python train.py --num_hidden_layers=10 --hidden_size=256 --num_attention_heads=2 --num_key_value_heads=2 --head_dim=128 --intermediate_size=1024 --vocab_size=4096 --hidden_act="polyrelu" --norm="layernorm" --norm_place="pre" --norm_eps=1e-06 --positions="rope" --rope_theta=1020.0 --rope_fraction=0.5 --qk_norm=true --attn_scale=0.119 --bias="none" --tie_word_embeddings=true --parallel_block=true --extras=["exclusive self-attention", "hashed n-gram embeddings", "capped logits"] --init="normal" --init_std_qkv=0.0247 --init_std_o=0.0 --init_std_up=0.0247 --init_std_down=0.0 --optimizer="muon_variant" --learning_rate=0.0137 --lr_mult_down=3.0 --beta1=0.95 --lr_head=0.0121 --warmup_steps=32 --schedule="wsd" --decay_fraction=1.0 --decay_shape="linear" --final_lr_fraction=0.0 --batch_tokens=32768 --max_seq_len=1024 --doc_mask=true --train_tokens=141300000 --max_steps=4313 --dataset="wikipedia_en"
Each number is 500 + 25 x the weight over its row's rms, rounded and kept within 0 to 999. Layers, rows and columns count from 0. Numbers have three digits each. The size before them is the row's rms in percent of the matrix's.

# layer 4 attention value, 256x256, rms 0.138, rows 208-255, columns 64-127
106:455530504525484506496491509515512501491487493476506528510534497488492510487511544514510499509498486510479435486502475491531513534518462461538517504501457538538506499488505445466501531458505548
102:504500496526497499504496483468477492498471530483507516483507532512479518526505529517514512499517543473495490494497461473485483503458466555468494475516511450506497524495491523449500479437506491
105:519485504502483488503549512471527534479502454506464487501517556516429502514514461520501505474504524487476468476537508537521529461478518511523482514513475534468511492484542554502469520515486488
107:510499488466492542514501488521475507493472526537489503502455519542480495539534562492456474518506505480520509487514515514529508523470549477504520474497478490522524504463493489466497489513540484
103:459572484515490490444517509477508475481500525485469505487519462525531494451523492467514542510452514502469516535501500492483531524460484520463499472490519491542489444491500458508522497493542496
103:453531520494476512458498516516506520473505470538543500487487528512494499530539454491447474470517497519503486503485499516507499488516501505472533566487532461495534473467525550496523479491533494
104:492469511460449508497460506524517554530513502485498538481476514463490462545498516523495493528466537461475556528517500497562448501530496498554529483499553460529463500464496494519523568495529512
104:456520477478574493535533502512455515488555480508493520507474500492543503496514501486502506507467484508472502489470509486500534517486466506500492500513496486529462525478504478488523516456525473
105:484504461534551489488503502464516448505482484517494510484519524517503498518506538465487514525526494485483487473507498467494491506517460500548511527438484487519508504503501487507531480501481530
108:500494507509500481500501564504531488523513520528514465453548486490479531517457500469492510494507528463521523499486489486466457529470543486541411534505512491519473535521545507491520511560499497
105:517484484492487476490474481498511495516470532523503521524527505502512547438445510541503480527503448490526524471499479449508532516481470514494555523555535483502495445521478517562493499459503532
103:479479480532503481448475539528479523480490547521523474480501514466531501456511458501497528496501509479481491508486492517508491528519520474510474516470538463522507534523512502504492493519480478
103:495556507535464511515480503500508496489512537499495468497500495501522559544481435496501485486493516514494475511501480541477503459511494484500505496495499502473471519460520559519513467516512514
103:494478528464535530518487452515504459497489487526531442488477513493520507480544539486479513509500514495485555555516567510502453520526507464487492474505461506468503498477512495540479484470521529
099:555514478477492492541520509494501494508524507450517479448518527541533526453488543489505489513455532479538520481510478537499489512515482486538534519466520478500497480471486517521465498464502485
099:568527497479488491497494493532543487503536504481513485510465488479533484507517538540444478494512512491512520485516497518504505471495513508490514467524506526482455498506504457500503523515493517
104:468491473515537527478464497485525485479489488554485447469502469489501501516487505488480527522521491464517532478496504534487478475489560497446521523514494520468489469543475503498493540512475523
105:517489565465520491548492486530512497498495531491470503567512496517507469502503508521516513511507498501516494505539492497477541497469469544526531498476518466534453483552531491479490496521491490
110:493524506525522522512492498473467472509526488525489489469489513484516553522482481511460467511516556490482443519461488492468497494443467525479537472497487472477521533477520489467509488464536479
104:459510453540526528481459476518479453524502455478504559527494484492476492510491493522482489497472506506536499524487525483487470519507515521545472504497473498507505475504517504522477531505535473
104:500507478485477514514576506515529481500492495464520508467496476538503466476456517509502545489540478494539490456529459527483446454498506478534484505501514500460513477508507539506525561539494472
103:514527512518456530460506514519485523463514504465519487511495500458467504507497492486493495512487485515510502491544521548510470516527538535512496485505461479512511495490468520491474460484517495
103:496532515508514502514533502491506478475495507465540501488507456517493493448514503535518483482502509459505511462481490548509487522475502489478501485513474525528489496557534479494520547478495473
110:507538505506476494492522500511542538534505497515537497549484471489479493481534489472484503470469499541502481469466537506483555522498493521542495460519515497489535464484516533519469464488493475
104:452475478553507538463536489500480464502476464479465475471520476476502492488512515518511483550512514541502530505546538506487452532467520513502481558483519544507523523514473536496508468537454446
103:521459476536531515482514533501518468507503492517552493533527510540518547487496541500500528516477499545497498512451433499520526529501493477490507539533482494482506491535479485469512509490526541
103:499543521490461478551510567520505450493503514528490496484471526490473530474549548468508480480480467462501520503462555484514518504475516488501487479545504503490454502527525471554492464470489513
107:489469486546486537516451519536525533504459509500505487458509505545463494528479435511492529423486492478522530482494490541488475474480528510486518485487513502470479520494525476469526507468532471
109:504511491514497454498501524516454486468460475496492482484504464497516508527507497493511481467507510481497492512510501513487551479506481485535495474503475510475512495511507481477506454530440504
105:503465497506514496491480535496483520553470523485526489518456494506490505536502536516481465491504495478507540482533499500495545530492487545507484514513485483490492492499539539513443505514511535
118:484508479502491505496489512514445508522571532477469492479527507549509541485459480490464490509515539443563510542540513444507501534489525466519486478488501501542543497484508470467483463505474552
108:521515488473504486512446502523502502483555490473511561495526487509466503496475525489473519491484525538514469516516498480540504521484507514490503448507522513499467492461502526519457531459448510
101:522519458508492504443548477499515503509487528500478466518519498500475457496463470467530503551486465471516486520535512487471505552517535516560514481476479496504532458512517491479516457533491517
104:531527489505490441506496510530466548495504495470527513503450497502474488521461518483520462454526512522513488497510503465495488498461431552464488508508502500524496491482497538491535469514510531
101:515440559518475505505512483466475501558490492475469473489534523517506507485489519506460537505480505504486469518526457501501530472477461486525534528513464491458491524565500477512537454518496515
098:499475498510488477477514506453507441521500485517469495512463516500488494474503474507535453505517517479508500488502507509479551485462456534453522539503497536516485505485472465507479474543523520
113:494506549475514502462495490523508470477491447469459522550510442508497490511479516476513474488525478492511514499497545483461546471535480490517504463473477514482471492493515517503530502480527478
106:475493496472580526445458476458547489478501483510502492552531476451491500532492522497502515511446525513502484550488494448498504516499519533534461459519517493463466514490504522511472538462506494
094:519449550512475536488511466506522537513469437509506495520520472496500478483495490478493542505533489470474450501462507513494503519512563478509531502536493546472491507479473496490495483515532529
096:466553521459515495454499493520502497514504519480513487473488507471513502489515524501469522497506450501481478510503533522528472443486552525526500510469519518523501463541515517467510474504528563
105:460434498483510524477480472517478482482474541499518509500512512495578470522506517510505502466497524493522497571459483454456526523536500513557534493498486535508484514518485485517505475541533479
101:454457463483570459474498480503495464496465522511509515493532510459457467499524529443501520478501512513479476496486510497492445519506503484537528515497451544492475431514514464480495519567502485
109:457512491518516483464493524505511478474449493496468459487501493473504480514532521551506513480522528526510519495536484500492507467548469507494495498501536490458465527518488532491518465474504516
102:511564454479480530504503471498481497479516494501484471487482500488484467516501490491527499505514550482519517526513463475494580496512536463521486502484477489489506492526511499483536483484510526
101:547538521552495441528481513487465508507491499505530514514492539535497544477513520521537487508489542522523508537526508503488492528479457490547477556479493461486494497497464464519522543530482521
094:492464456575520504447511474517503522467497510484523527508452498487493512506481527445512505481499479507493477467483527488542485507471516459483489491473498502509519520517506489497524507500454459
105:510536497485499515509493444484487475478525539492524491476519564475498494429497497529535470504523475475462509479541501518481461511478499560459512506542512510506503491459505480489534543534497527
101:502522505526486526461497502492515498475497429485489490472462512487516516493483509508520507525473493506448523455488474466491536494489475490564475510528477474494455496505507541514519505524494466
# layer 4 attention output (transposed), 256x256, rms 0.136, rows 208-255, columns 64-127
100:485499481504491550496558545537558512461494553507514494489497492525493513490508513490464498533450530457501544507480492505520472523491488491505507504511476471480510507475484496526509552529473478
093:516513501469520489469522459469524507527472498503526474490507504534468548446493487522497481516501489498513489547541497510497478486477520497468524502488480496504477490509490467466457513482485525
100:522498448493487486543534525554506509516520482461495491488514523437567539496501545491493481517479503505505499445514497532510521499527509529529486467493530512506495482502515471456482511510476504
102:496501529476471485482534524530456489528473483458493492538508489487493503499510549475500499488477492555556532480477518487507496483546472476452486492524490479501503473527537474503504522485490456
094:455526476467497504483492496510488510514461512469523483484491526485503499487495472496506479510513517416495500531503521470461512520575484505454515552480519497503552518506460497501496498508499504
100:523518500463494510529513545524524452531538506520566484522499514487516507515487481468525511564482457509480502480490466506498471530493466515533483537459514520514500512505485490489465511487500485
097:508540490483484522533479515519497502483530484454516499507516521490512477455508447473519541477452498529501489495518483514504531475497513488489511536516478499487487485504524511484504501463499429
095:464474549496488478537479440512457542529501446480517501517507512452488441507490484479487523520525478489503500499470534475500523522483505514481510476504548555498512477528499485501485501500502529
094:516485475540514544470473515468484494450497472497507451509482506530532507496490491511484535509486487459457516530469508482516496529463483535507512506527470511488528500496458478504523503496510505
100:500501482517535545501502530518495482511505502473481478479536549489507560496447454504460508490481491502510513503525472517505494511511516480543483500469526476486518528507521456485492457505515518
101:502497516525493490529480535532509500493521518505466494511536514520487513446452515477510504452482480520476451509485487508460464512467446496490491497518494522513466463508475469525479503507486492
098:500479524510484472445507541505507499542479493491498510497479518553509532516476454462459475472487516506498550484520486460512522494521530513518477523480509486533512503475514476529508467537512503
098:527509531463517500490481500510522531528488505498531508490469541544521509496490473469491497479482512496519529486480451462480503488474472502494457472482539489511485519485522493472476506507498488
105:465548510489485569471454474512461489493482481528498500495451482510455477562510527524521534500453494500498513497496485467500484503479500532464500484520504514499551466477490503515546526501499521
093:480503522566480453488521547515504537496481490508483471501542536507522554510491496527508475516486561480514497471517494481505505491525460503473508485482493506491508462517529481507539510474545516
090:482508498518464565500514536497503457509486512521520519523497511563491544520523529525477507496547472491496500527516512462485524499497525511473526520528484486488523481530524532491495477455525497
097:505456460508504524490463466514499470493487474484498530471501492467480441464530492519500502477539469502504505515506524483441499551536455494533466487474518501476517523520498505474488531518478486
096:497518502548502499500565456471488510536525497496482514498462491478493529532487504520485449456519531509519468493517512468506480503475519561495514475522507496513480465478508516466496462490509518
101:523540513480503478554466524508485533495497494604485520499503511497504487521518493516468471478521552485516509522508520457503448527459515504515530509507530500531523457493569487472490463468470481
095:560456460504548507470489447513518433521525540480531477545520496501516527466463496523518521508511532534502517527517539487474476497478493471523505522483492500502487479486515507499496511472502510
098:531455497511508476506487480528481492510477501484470530494481473522493520490507493497470505512528485500567494458491477545515526463513508458491484505489510532474512527500559493519510461464538504
098:517520520512498494497512531565491455506464463494518522538491509520463524479470500488457538508500531495498532485472481501508516464531481501519456475476549459561491496496486506563509550526488541
093:501504524492466549499524510472526511521501501501494522458542531468529517509480526537517546527553496519490500528505475485494483493509512481503470508496459519527566485539486487457460496464482510
103:506518460489487521519532519485528523476522512511518488561521538445521517518515488505484484534452468506466518504450529552507523508496530471488497514502534510488451502537521528481533516526509494
095:570506500497464440468472499567488486500479491526492492523517502506501487523512514545484509500502494511504499526487511491515485511516501464536494530523449485539525537492501527518476532522484504
095:468481495464517504446500494557452490488470511508493477481496478524479517474471528475493502489463517476488509540514467511487511479526506507457528555497539531488496500522465529496551506493511492
096:506527552507463565491526495533493504461558465459491494509501496481509479487462543502519467502473490538493515480497484525534506536506487482487468464518537488510489502522450511487486502491510483
100:545531498481476503528467522470493477514534502521517517477464468493474451491499471481479507509493473543490496500535481482471539526502531549499459496480508480477531509424497489469513502554475499
103:525507564514501540512506514484498464529529493510509506470460517507535499499514464527504490473514494512493528546514522514479507481490521535496475471473477516518478534516524487424502518488513496
101:526550507498488524539510551523467496501539500545497509529524543498461496501534503543489515496564516505478459465526520482459551509496514526489468485507480488486481511481518479473460485481498496
102:480514513547503451517503483531497495514497543483501504472463504479502531525516500479461519466507479485512517487506536496463503480534507540530519498513486482526484517518545456456495486483488525
102:481515524521489502501488502499437512461474519511475517540511506489497507494499480520504495496438540522484472530547519480563510460520480506520527499472521475472479473512477514467488499512500498
091:512485459512483452509472486507500494501500508478480485580504520520497474526498476498546493475505521446489507503475499534495506541497498483496516504558518538482522506526491473464502467519459508
099:487518499461464493553500478505520524523503506545457480469533500517504502511492523494497517503516494490526504538526522529566495513489527545492491575505535475521488509504450521472495469468517495
098:490505482502475482482516456505490548511525521500488510512476505509482516493503512491464508508505491530544517544500462467467497532468490473478520475532472493539535457448512530503552493502499455
094:511500487440505488486517503551470500521510497495485488469463542487492516483534523467524484484494481502486494512530502561500531471558461492493476489521527437511436509545506461514503448511479532
113:518502483518456498514474475441563485452520453500485491546476496507471466523495521532567448497505500486464504479515512490525498524511488517531469467491494538486454493460471488511512512502568484
099:474499458520511527544484477466497501463471475516546527547542524481490481481483506507533489506508550469496457500508498530500493504475511528505514511478502517488483506488468527535497539486479500
090:471494481503497517477497487468518482501528489458473570528493518519525461504491529506535473505532518512487498464495425520493495461489496557507480525532460476485494481467486511505508497512491505
093:520519474481485510504502548487522483445487476477543491500485482510487483512479480543464492479545509481536514490481502507533511548514529502492430534503495481490518541457513501532487538541500509
104:483465520507511481503453492487510504531524480511496510506486515490493483506507475497501493517553509485527487549535483465489491498489503509527507483478496490505487505478502524484471533474486511
103:497482514506514511463514516472500484529512466470532491517506500510545508500502504490464513515522489480480554522454526505512502510493484501494451507466491461483529484496510507537521514523496450
110:543489501478490549507453512531453500493520472556498525509486553494463513517492483503509520480494517485472527571506467503482519505543508535498501532501539479487482501498520521488415486484513502
099:493513498481494551460524472475497482503526533458466455496515463511519457476510511533491537515490487520512482527504493518488461474475523440486493477507488503489502493483500518485552519528522501
094:573498525486525491458488476488462524531507522516491505516520464517512528483513511508518511494531528511482504551514534459493517505507557525481496498468527533492556487504507495494465487497510459
092:466511563455506489541505502537480486483476515435513495479514539511520509526542462506512467522471509475510493520446524515491508547524481472500443503528522482541541499505488488503505523541482517
099:539499485498495462463467492532492513538490465453506490464496479516513507485503547514536520486481480518501530496531524478528498479500501512499463516483528483512490501487478520452498547511529503
089:477513557470515487475473535536537494528511488460503497488534491463489506494489512487479525504491467513465485523451465516489491494495502490520469504507476525471546516502474513486520487518523509
# layer 4 MLP up, 1024x256, rms 0.165, rows 0-58, columns 64-127
091:519493481516489496496533447487433503484442528533493475502492491486508476497477505507497551499489461516509498502511489529519492536516476474501512517527488498474520482512501515450538523479497495
107:491465483500479489486528532497490475493496458521511461492481523524509547495487537543499480524518495527513508501511430503488484504522513489502482516511464469533538469497453525547536521512509504
095:518519440484540507499515523518487554507468451443466508502492479467537519468491510457485502527447546459524510496485506547536508537487485516509490506561491528497482522472513509475556513490499457
101:503478461475515539530485511455488477510529490503502491539506531479523483549501522482473506508502520477537544481463492516471509482496516529528463487514469524491486487514514482473537485515500495
098:505470489501445514485522514475452508500547452522502504477479466497484553508494508511514496559504527485441575470520534497489512555493482500495526511512437545503482501512521515496494498503490513
097:523503548474484531457502489502535492510472472511510453474486499490444473486453484538489502495488492493505500497505546528468516538458492493502501474526504491522486505489478508547508493504496491
102:467489476460473512518545477486540483509510511497500497472496492484488502522493496542526522491523528491472511488509433539505503446493500491496501508538529528487553504487508503509500538506526511
102:496483480428546502515481455545524473508510503475509501483507510516516478484497490485510531512536507501477486527460443486476518484469471517514488506483484483532519507504511523480507506476506464
102:495480503500516459488539474500513490516466457522452491506490508527488537510499492474528506500490517479478415528467504476554461489501463494495476503477501524527463542508489529498473526543524451
101:521482492513531523475520506517523503519493519494535486484512483525491517481554529501470516489546499493524521469497518527503482531520536502553515514473473468487459534512498494473510450502572520
095:512528504469527475544506495508508517489513489514461463452495490535485534498466466539513504584507523491502531478523511513516511500482502505507485480500482504493541511504485540498513484521496485
095:462483511519449483497536514493503499503516563526474497487492462492512508499483475566517492544505478533482506467492487481506489523519491456540468546555514484525513492505516482542475461515485530
101:544550496486522475471464520491486494511505477522471474515522506518472498522524535499502520483484519518522488512536459511500534560493519495444502517545525487473495518480543514538494541483505536
097:502513509484531504469446503503493487520500506466467496477461508487499540490537495507511487490516482511550484535494526527488531473483513511509469496536524452504488461518469490518516484535524513
104:510496470495482468470485515528556473551490481505510480505517503472499511557483458472496495497460528462521465518513495482480498515481506526508503494494553477498459531487479494545503483489523493
091:532528513458484496532518476489495507477492497537528518486500512533477475455486525431506514528466539468506495514501489478499489467531464501510511532494471489490495518496477547495504485564466461
111:486467499491530469448481509509512456479562579527491480491531524499486486500475481468480511479509535466458543462499517486534504472473532476543477453499525493530507492527511510530527498512514477
103:453467459448542506545502549537454476484515532478537514472497486490457473446483507438465517490467492468469480473529467498530505485494498475498522513485476487514538540528486507510488497500481481
098:488456458498479529470515516512472510495553486492512530533522515504560512518522470504472507491557508514436555464476487468543538502491460483496509466474501484500501495527515485492511422475431538
102:492479521473477496474490548480472488455488556524482508461448537529504482512498455490484486506494505521505510503506508499531496517546501498507550537551500484510539472492481529511507487473447496
102:487525516513519508488495505488489534492526531493502503500505450479509559484508445536528522443495526520522479490516475498507507504542553538534522472468500486506554472476438492450488512513481510
112:456522521468490522494516503515518477491518546482537529475486490477539458493542477489484427494443529551505491477490491528533477474526510506514453525513495484525476516529500514507531463520523498
099:511476497449521491499482501530533488533490513498519500558477534487484521479540479480520512523453473521506502482427494542467470494465520506480500520504504565525504482511495470501495499503524483
104:485488468479498536458517503516484440479458524489507510495483511526487539461511452490492476528480460486525538484562511473513483475545506529490483518546474463533521502508502479501477506522519471
095:446465520478510502523488488490503510501497499479462445510485490477471501520508497479509473475541495456490528506484513533508462470490514486511494466521528515435516501493455515471524532506500493
108:547488480501523499526438500533506432478536502472514532505504513529503517501530506510482467552503502457446468465488508502501475512490470530513454514486516486492482504504507497495521479477504491
110:514506516492524486529529479515513457469457519566504478519508490485445498511451458504489469484521529499460530485504445552522504536549512482518520567479590481491513521487517503517509502478504503
106:482516491458485492487541486495522489463517497444467487478469499491495453511515481487468489501494551480467474464428510493491446504564482536513488506494502458481476512473504508527492548499512491
106:488515484485465556493450546490501522490526496503517498461552487511509458490499511488462486517517530496458537473499533504517425462493453471506496482458496470500504470514433522514513484521480479
097:499528489525522487479497499468481556531534510514481464526522484488488505486507514480496524470491483508534470453514502526522474501543524538478519528499540456467435502534520509468508559476479513
098:544493491512527538506511534482537445507489524513520568500525436492469528487496521509519493469500500502522544501521509499487525466526461449480494514516479486472506539468558456511470504489492429
098:524491484503555494515504509421490474501467498501477469549526474514509467492487492500493447466503492530491486529510487522461500457529501509515481455493494540499512470507483501545528486540549508
121:500490515534492546471534555506465493538502448458534501473466532507481528480465499500455466497482503538487455463476507479510492487527496471477532495506455485485484509478509443486496497487547518
100:493501503520528498495477492504462497509506507504490504485533476520563509489494515523454497532490528535483514456532511495460488502510519486466523450510504497467529515500485508499494479534489519
102:506498473503537496504546515509488478466510471547499528513502489494482489524486488525500487531497537534464447482485505520523469504497515502469505484514525537506476490484461502514501537482519503
100:510478533478508508526513504548491493504440504510471491495512525525535502495509516485468532527521519458487514522530503533480504497514487439531493479512499492460486499488474485466513496533495511
095:497495527493519473468518544477490500492469513497495534484449485471527514521515509468476489517474493500506525477560506533483490485527476508498511493535488465466531506535478510499494506503500487
106:474465487469521507549501506479478500507484490499528510472490540509487518474512504474506464503484527518489454505489496509560470523485477518500498491450484475487495478530495513491477483531517497
100:476503484477516540551532470485497490521539472495458521487505509536498490494502492541496477533518501482484451490510492544514491491483487516529503535513538530463478485498502471512487473498491466
093:470545471494514487468475543476516494492513502486495482480499502492459531494540521523476526480493508518478531475480461496500490498441495532507517515519506458497469542522509478491489500496477511
092:493509527538504485491504493455528509496520490508439481479534513477553462452561461499469516459499506516500476464499490459530476531486498504487478465498519444526527517508480488467538503513514495
094:458540520536482499490498474469518482510489485492487500492467499477513516507540529495492493473473509465489498520519456496491472477518484502512488481536532468526502491543542470495484478523537531
100:545510475452538490492489482491440486480467501513521488492462520516517511513510503520456468536495533497494457508514491442494511496513454461473542519514477531554490507464482520499490523497517488
097:489517532524505498485521501498470475482492527473511479497511517434510511473485500512490469544484528527488520440525497531486468513504491469480447498540494474498500485530528469502495552510478490
105:501483464509478520505505490452556499506500465475446532522514535522449489474480471492503507481502530516503559442489475473489476499507526516484522521431454507495488523521514517512485477548450478
097:492501522514538492494480499470498524474466499518549485509507505510488510468523443467510510438501503519513478498534488497500505467529517486491543507481533458463517516481539503486501587489493496
099:454472542458541483498507494531532496519481491524493526517511508490493496551443511531492549472485462482499479501492471529503506488510461474509519469484488525531515447518515531500448503516512508
103:474481483465511490517519491480496521498471481534460518453449474481506512514464505520525508521541523501476509465517533508538512483466513473505472478526491468501511510505485542486544475511517526
098:515489467515500468517508510473509496491475551510481505474498512498511517543486456520496503481529469505535517454517510478504538477500508465512530464502462507468496477540524517509507503517495478
100:513503516521498501458465462487514536514538491516494470501533480513530459543482498504485536526490473496508492534503464502467518513495464480499499507541468450508489511514523460471543488463508481
102:508505496469490517498484510478486493466498513558510494521489491560494486506456529534486548518527475523486464436547511494538510495536496502500529492506512499487532507482524482507547501526526512
093:489489497479475469497492490479485505526491511475460491533490515512492511501480480475465509514555566517530507505532469531474526511506506560542500494473512455494495498467486532467535491526538502
100:489537496543497556488496478502504491497513543483514470522488499539488493546548507521471497509504534484515482496479474456469481527520498439475498508523473470501520530479484545485489498508524509
093:494489449504518487541512495507441499527462482458487505468512503463503502507474491589535515508495513459505483520491511453511479481497507478513525469520490490464533537520496462503461469496472518
097:497462506518484493497487554465508522530488484536503434489519517494504518473499479459480443502494500521526534501495532506554514483488521519480440493525534481515471497509502522526518480528473537
102:491528498482547509512521490513516494512537505508444492457479488504494503472469492543500520515486505520519492493501462526507480476510492517496495494504503492511495470480468536497504479499516476
099:490490487475490492520477520540495452524515496493450475524492493522475506505472507516460478485542473500511510486497488505497485491499466562495507546447515513502531517502489541469500491504542489
100:494481486465486445499513559512519497484511503559510532527493525520536488461471501516494465489485547500556508508479534471568486511517501527488486516445504501518523503506490538515559517523529536
102:508543527496504481504475507465464492521458564494503513479518481505485510557512521509463531512521486478490534503477467524526506479557513462493494493504499472531544537455516438523503527550502503
# layer 4 MLP down (transposed), 1024x256, rms 0.262, rows 0-58, columns 64-127
087:494493526514470508470510460483457506513515476532504522519486515522480472481523503482486486500515487476493530461475485521505466513497526513510522465533488511541512512520498514508475521533466514
099:491504495534473499497525520499523451528538490494496528512487507511507503519496540473440492513539504462534505490521465509498501462473454507529482485485471487531549509504474466499508533475476490
104:514506477533458512507533518510523498538494520566496513494469512524511495509508508499512509490535467504499502499430486469493479512471494486502505481465504476522522468509532509498477519509539512
089:479508489510498548502486502494505453493490479536515496534461509525474510509485526490465481515501487509501552493474494532505519460505501557533473520501440538485495525525474503507511502552473508
090:480478519516501483487494488466447489501512491518514489504516493521501533527470474514483511511489539490466540494501466454544490499530496534507458515487524505532532507493523506464472481513508507
098:480516512498533514484510500465475535527501420496481503530498471517494475516474525504507562476493494461476474488480477451478511501471493483487458474492506513484492546498468515532499494554541472
096:490481498490435512518485491499512491524498510467479515496510472549513488515489497486515515505508481525433508500523442478519531493536504513478468494502492520494527487478501503491504496511523551
098:497493517490528532504459528528491494481482529486505486470496476479503505468515462469490537513561548501521469495526483504491480523443513501521482541462463497516486481534507486547507529487466476
106:557493496513490500454528477534507465515463471504446490525499500497510554493540485522440497499470458487482506479507501473471531547533535515460513517487486472497493500493485482507478500453508507
090:565517508457486502511478484506495468510466508528516489518509489523482500496519479527467484498513506470487521536469554514456503496450501490536492525504528509504507526512466477473520504507492504
097:528515478525514503492501488525508497499492491466532459508538503496512485514487541520517491499534507490520535488541506517500480523487532420500493515522536510486499457499510507517554505506482482
095:514500503460561512561544459517494557519480522521519515510505488480524474537494509488495510486515518500463518527505516490495498537451439494502510506518492513505514495485436518489487461529496496
099:486501500493548502534503491477468486471480480488520512518496521479501514509530514472490504489516568522486519522533505494486495513497515464507475493510521476486503514527487495514474505518513508
094:499508525491507500516456521416482443509491511509523501493472492539535535472509516523531498469506462470515494531499493504482516519466519521480510462549518502475467539507487530519533498485509537
094:477522521494463522506463450495487520512541525465470500490501477473479488455534519511544541502523546492529517513505506462519498551501495498511495466460517485525514549521492523514489562543492521
113:488482540523486500496524470497507519513510484495519546453486455488544471503476560543540478501504509531562502444512485523513479515492530498504488483488512515491483474494487501508527486532520506
102:500501499490528491499510468475484485510527474492528479477515439473515485521558499490517532436513478514548486528481536486529514501513510518514477489519502525495489510513464480474482495490466498
097:524503504462485530514519556473504493495452553463465482498508495458522496533480518457448518448517456492492491489512517476498467511518520482514447517502462497540532478511487510497504476525494491
100:524528498479500505496463516516500491517518457484509539498567527465523515515476438481492528510518509474537485521527498489519483508519533477497480507501501510519501484525513497529499507465470526
104:490498549526524541453501529489505538529486487484482490490469583468515464498511467504529513516472527492473526485510485521493492456512480522454476529513472495514490521488472497488458549520466536
105:472517461545525509536506466534473521523509538463498526462560503488519497478457537449482522542482493452503471491467525480499553513501527497540542511492511534499502489456514487500528531461490498
104:499497475504485474522456506486512449465462497516536538476502464499491512497515512513514469507485478514514515470525516533520552512506503481507472510537527517533516481461489524500519522501529511
099:544530477503493531481508512467492481485547525536523508519473489524521491489528493467500454495473487510446439498502527523465465526479469511516477520498485453491501522484553524463476511476475473
098:528550469536536490495486507484524492518530512480506503531462501480489521516483449527485449506500465466559475521514523488520522502507491468455475513512499540511498497489507468491470507480505520
110:477522534483522470485524472492511500488550471535448507516529469467504478503477485518515529439518487509499525518498540492488552502499514491498483499493497495474490457530459502492496479572513492
104:451505509511497504535436492512514474466527485526500490506456485534460505512500508484512503505494495517495483523446532482553466510548527486485523466506529469514521503453492504501497517502516486
097:532524493489485484472541493487505480448520482499493507533534520516481491513539538491497478516479489508485489487465498472490522538487495480491492486523498484556510552448488491507499487514476510
106:460448527474467539468496480556555507469452484559496504465485480536487470472537472505528512487522519500503506479546527538515503477454490517456495422538458480494529508550542512470466518538500481
099:533502460522511518441521490479492538517493456481507529512529489522536475525486536472495468486509478526451479475509497538510489504464481468494500461437548493530532488465495488470522484507470505
111:493469508512507504522484518492522495531457504506498496514517497496514440529484483466469527512521510522493518455495477515532509499483464487485485500512506488494535548455505512491492441525470544
101:482497524494529480501483553475451491537501474480473510503475476498476547480509485502515472542486555469516503511534506456500523496510498497467549527500538498502477491526478462515480505505554511
093:521471495510549475499510486461477523510477522486540456513493567524491489498482467538502515486540497535495522494463557471484530501512481478526494504495518505543503513504489549526507509472510520
091:501543499491487479522477530549526487456474471537497510477539501487494491490473521504468516508482503498479481530510512540493495550487498497543485497493487499497498493498482514468500472481493502
103:495512476509503542522479493478552505536502498490491543531506498493488512448477504536543532541503499544499527552508467524510497476467509501481513523507489471485466534463512493488453505541482482
113:498481539524476484511514493525522500493481476564508492466487501517461505499512490498448461515493517453540502498501485517525474519471506520534514547517513462522475540466500502493508508497449525
109:512549534514521523483510412498475507551477472453529468471498456486479461472503478509482521488493492479537510509517522521509522499534517525503439481521533533502522514493558497509496544499511475
085:533519523512518524545513540526471482531535476446502483479497475514499448505547506525503467491486450507490482530498507506479510539495470494510481501482478522483457522484449486488494532513510493
094:495503484502523461493482494512510464479521517480491477500497518502513515510502519454520506490465510481529503459538454511505477539487463523508532510485457486499502517557479468489520496534508530
102:501503493523550502516478553449522486469506482533461498509494562511502525534483463507481477533482480459542462496493499475511459538450480504485467538538517494477466502498461472492446502489500510
090:496474534507533525450512499444529464478519529488527421468481476517513489509519495429484485486478493506478492490508459530509505452483458507493528455515491503527512488456502530547522474497476528
118:522512473513500495445497450539533474461525507478511513519549461499498524560490495511522491489489511491494491482476496506511468508481514482504504458518470484513507463508483509506505523468493515
097:491507528510477506488539468507559495497475493473561522474481502533497449523484454504539521492485493502507494516517465498495497481440506457479499473502490487530489535532497502436478497491502473
096:524532497506525492510512526493485523489479492453488500468515515513522529532523481482533489523479557552512501486555463521526513494501461504493535463490511543516549487500478501448502487508429500
097:490520449489487525507526474445485530459487513498510489434474471478504516489483503497480486531537489485489524525559536512479514529503502499498490539466512529503476497480514478481485508536534499
073:445481502511482492515512481511486505473502497459474484506477513474451453514538520514471509553448507507515500505474525527458499535523517531480507510475514518492510509499502477521531478531530504
105:532525521504487487458457483471532485494537490497469501520515506490485505476509483546501499498491530492477509471539510511511480501467541521445462542507448479545459497468530507465492497509477492
093:521523517522529482508533484531512516508500526512507533533451497497484504461521473508456520492522468496481489496484508526499536500514486477507421513525443506503511486479512489479490487475471486
094:472474482487498526511501490515501519518490489466483443506547540477480519494511487488523563495496502487485521528558507518471521491439514492486502489489501488532552472480506514488535464498488499
103:487483482463492576518487500489511538524534501455516486467501551480501494491487478498515480522498508504533535531498491489518483514495537481498474493522522489476550460506484513545485481542502472
089:516507529468488516532499476523506468509467568498469498525493498524533406540524534470522488522475478521538463500504524469558476518490499542498454498522476518547488473537476486468466545504548468
099:500542493487502505498471492508493506533503507525446514549459519489492491519504491495525559481498468520528535492481477457491493480506499497554499503477458516486495500475510477493534446568477550
090:484487486502557494529472535505468469508479500473463534490488508511497477458520414495534533550508506501509521527446470484541516513471472506493511469542487523512470505505525472500495476476504530
095:492525498489530497505511450458523517442484509552485498548537523472506497500518462521510483476481504510490474529533499549478481459536505506522493539519553533467436478518501463467503514485536482
087:500515503516500545488552478484435515473489531524487486512479498525532512522468513496509504489529474509539520506478470501504429491455478520522502511534501548488509491495507479497477479495536493
108:444451539503507507519468485519486494550517512516537498495574538482528500508499489512511498546512537538517493529515522510502551510543513528480472488510466503490530475499512514494495457493536534
091:514540444503494469477497516551554487520511506489494507473506498481471503500532480518475488509523495518515465530509503506469481511475488510479525463493506475568513516524520523526508477460515462
101:513520443488529542508481511478556507491503496488471534512477511540497493548482460513517505462536520523521498472527481486481511507460493511510488481458505519514492481517482502515511493499531497
093:546467489500553513481481496512478511493469544488483507494490511543498481494500496495469542489519524502513459499488499518512509505499462523528494527474505479503478534485535444492515526518539506
096:502526503468520524509485504492521514540481488527486487454498465485544517544496461514504507497562545495497434525475544531528532507496497513536506517502518454498514486470509481484513482484495497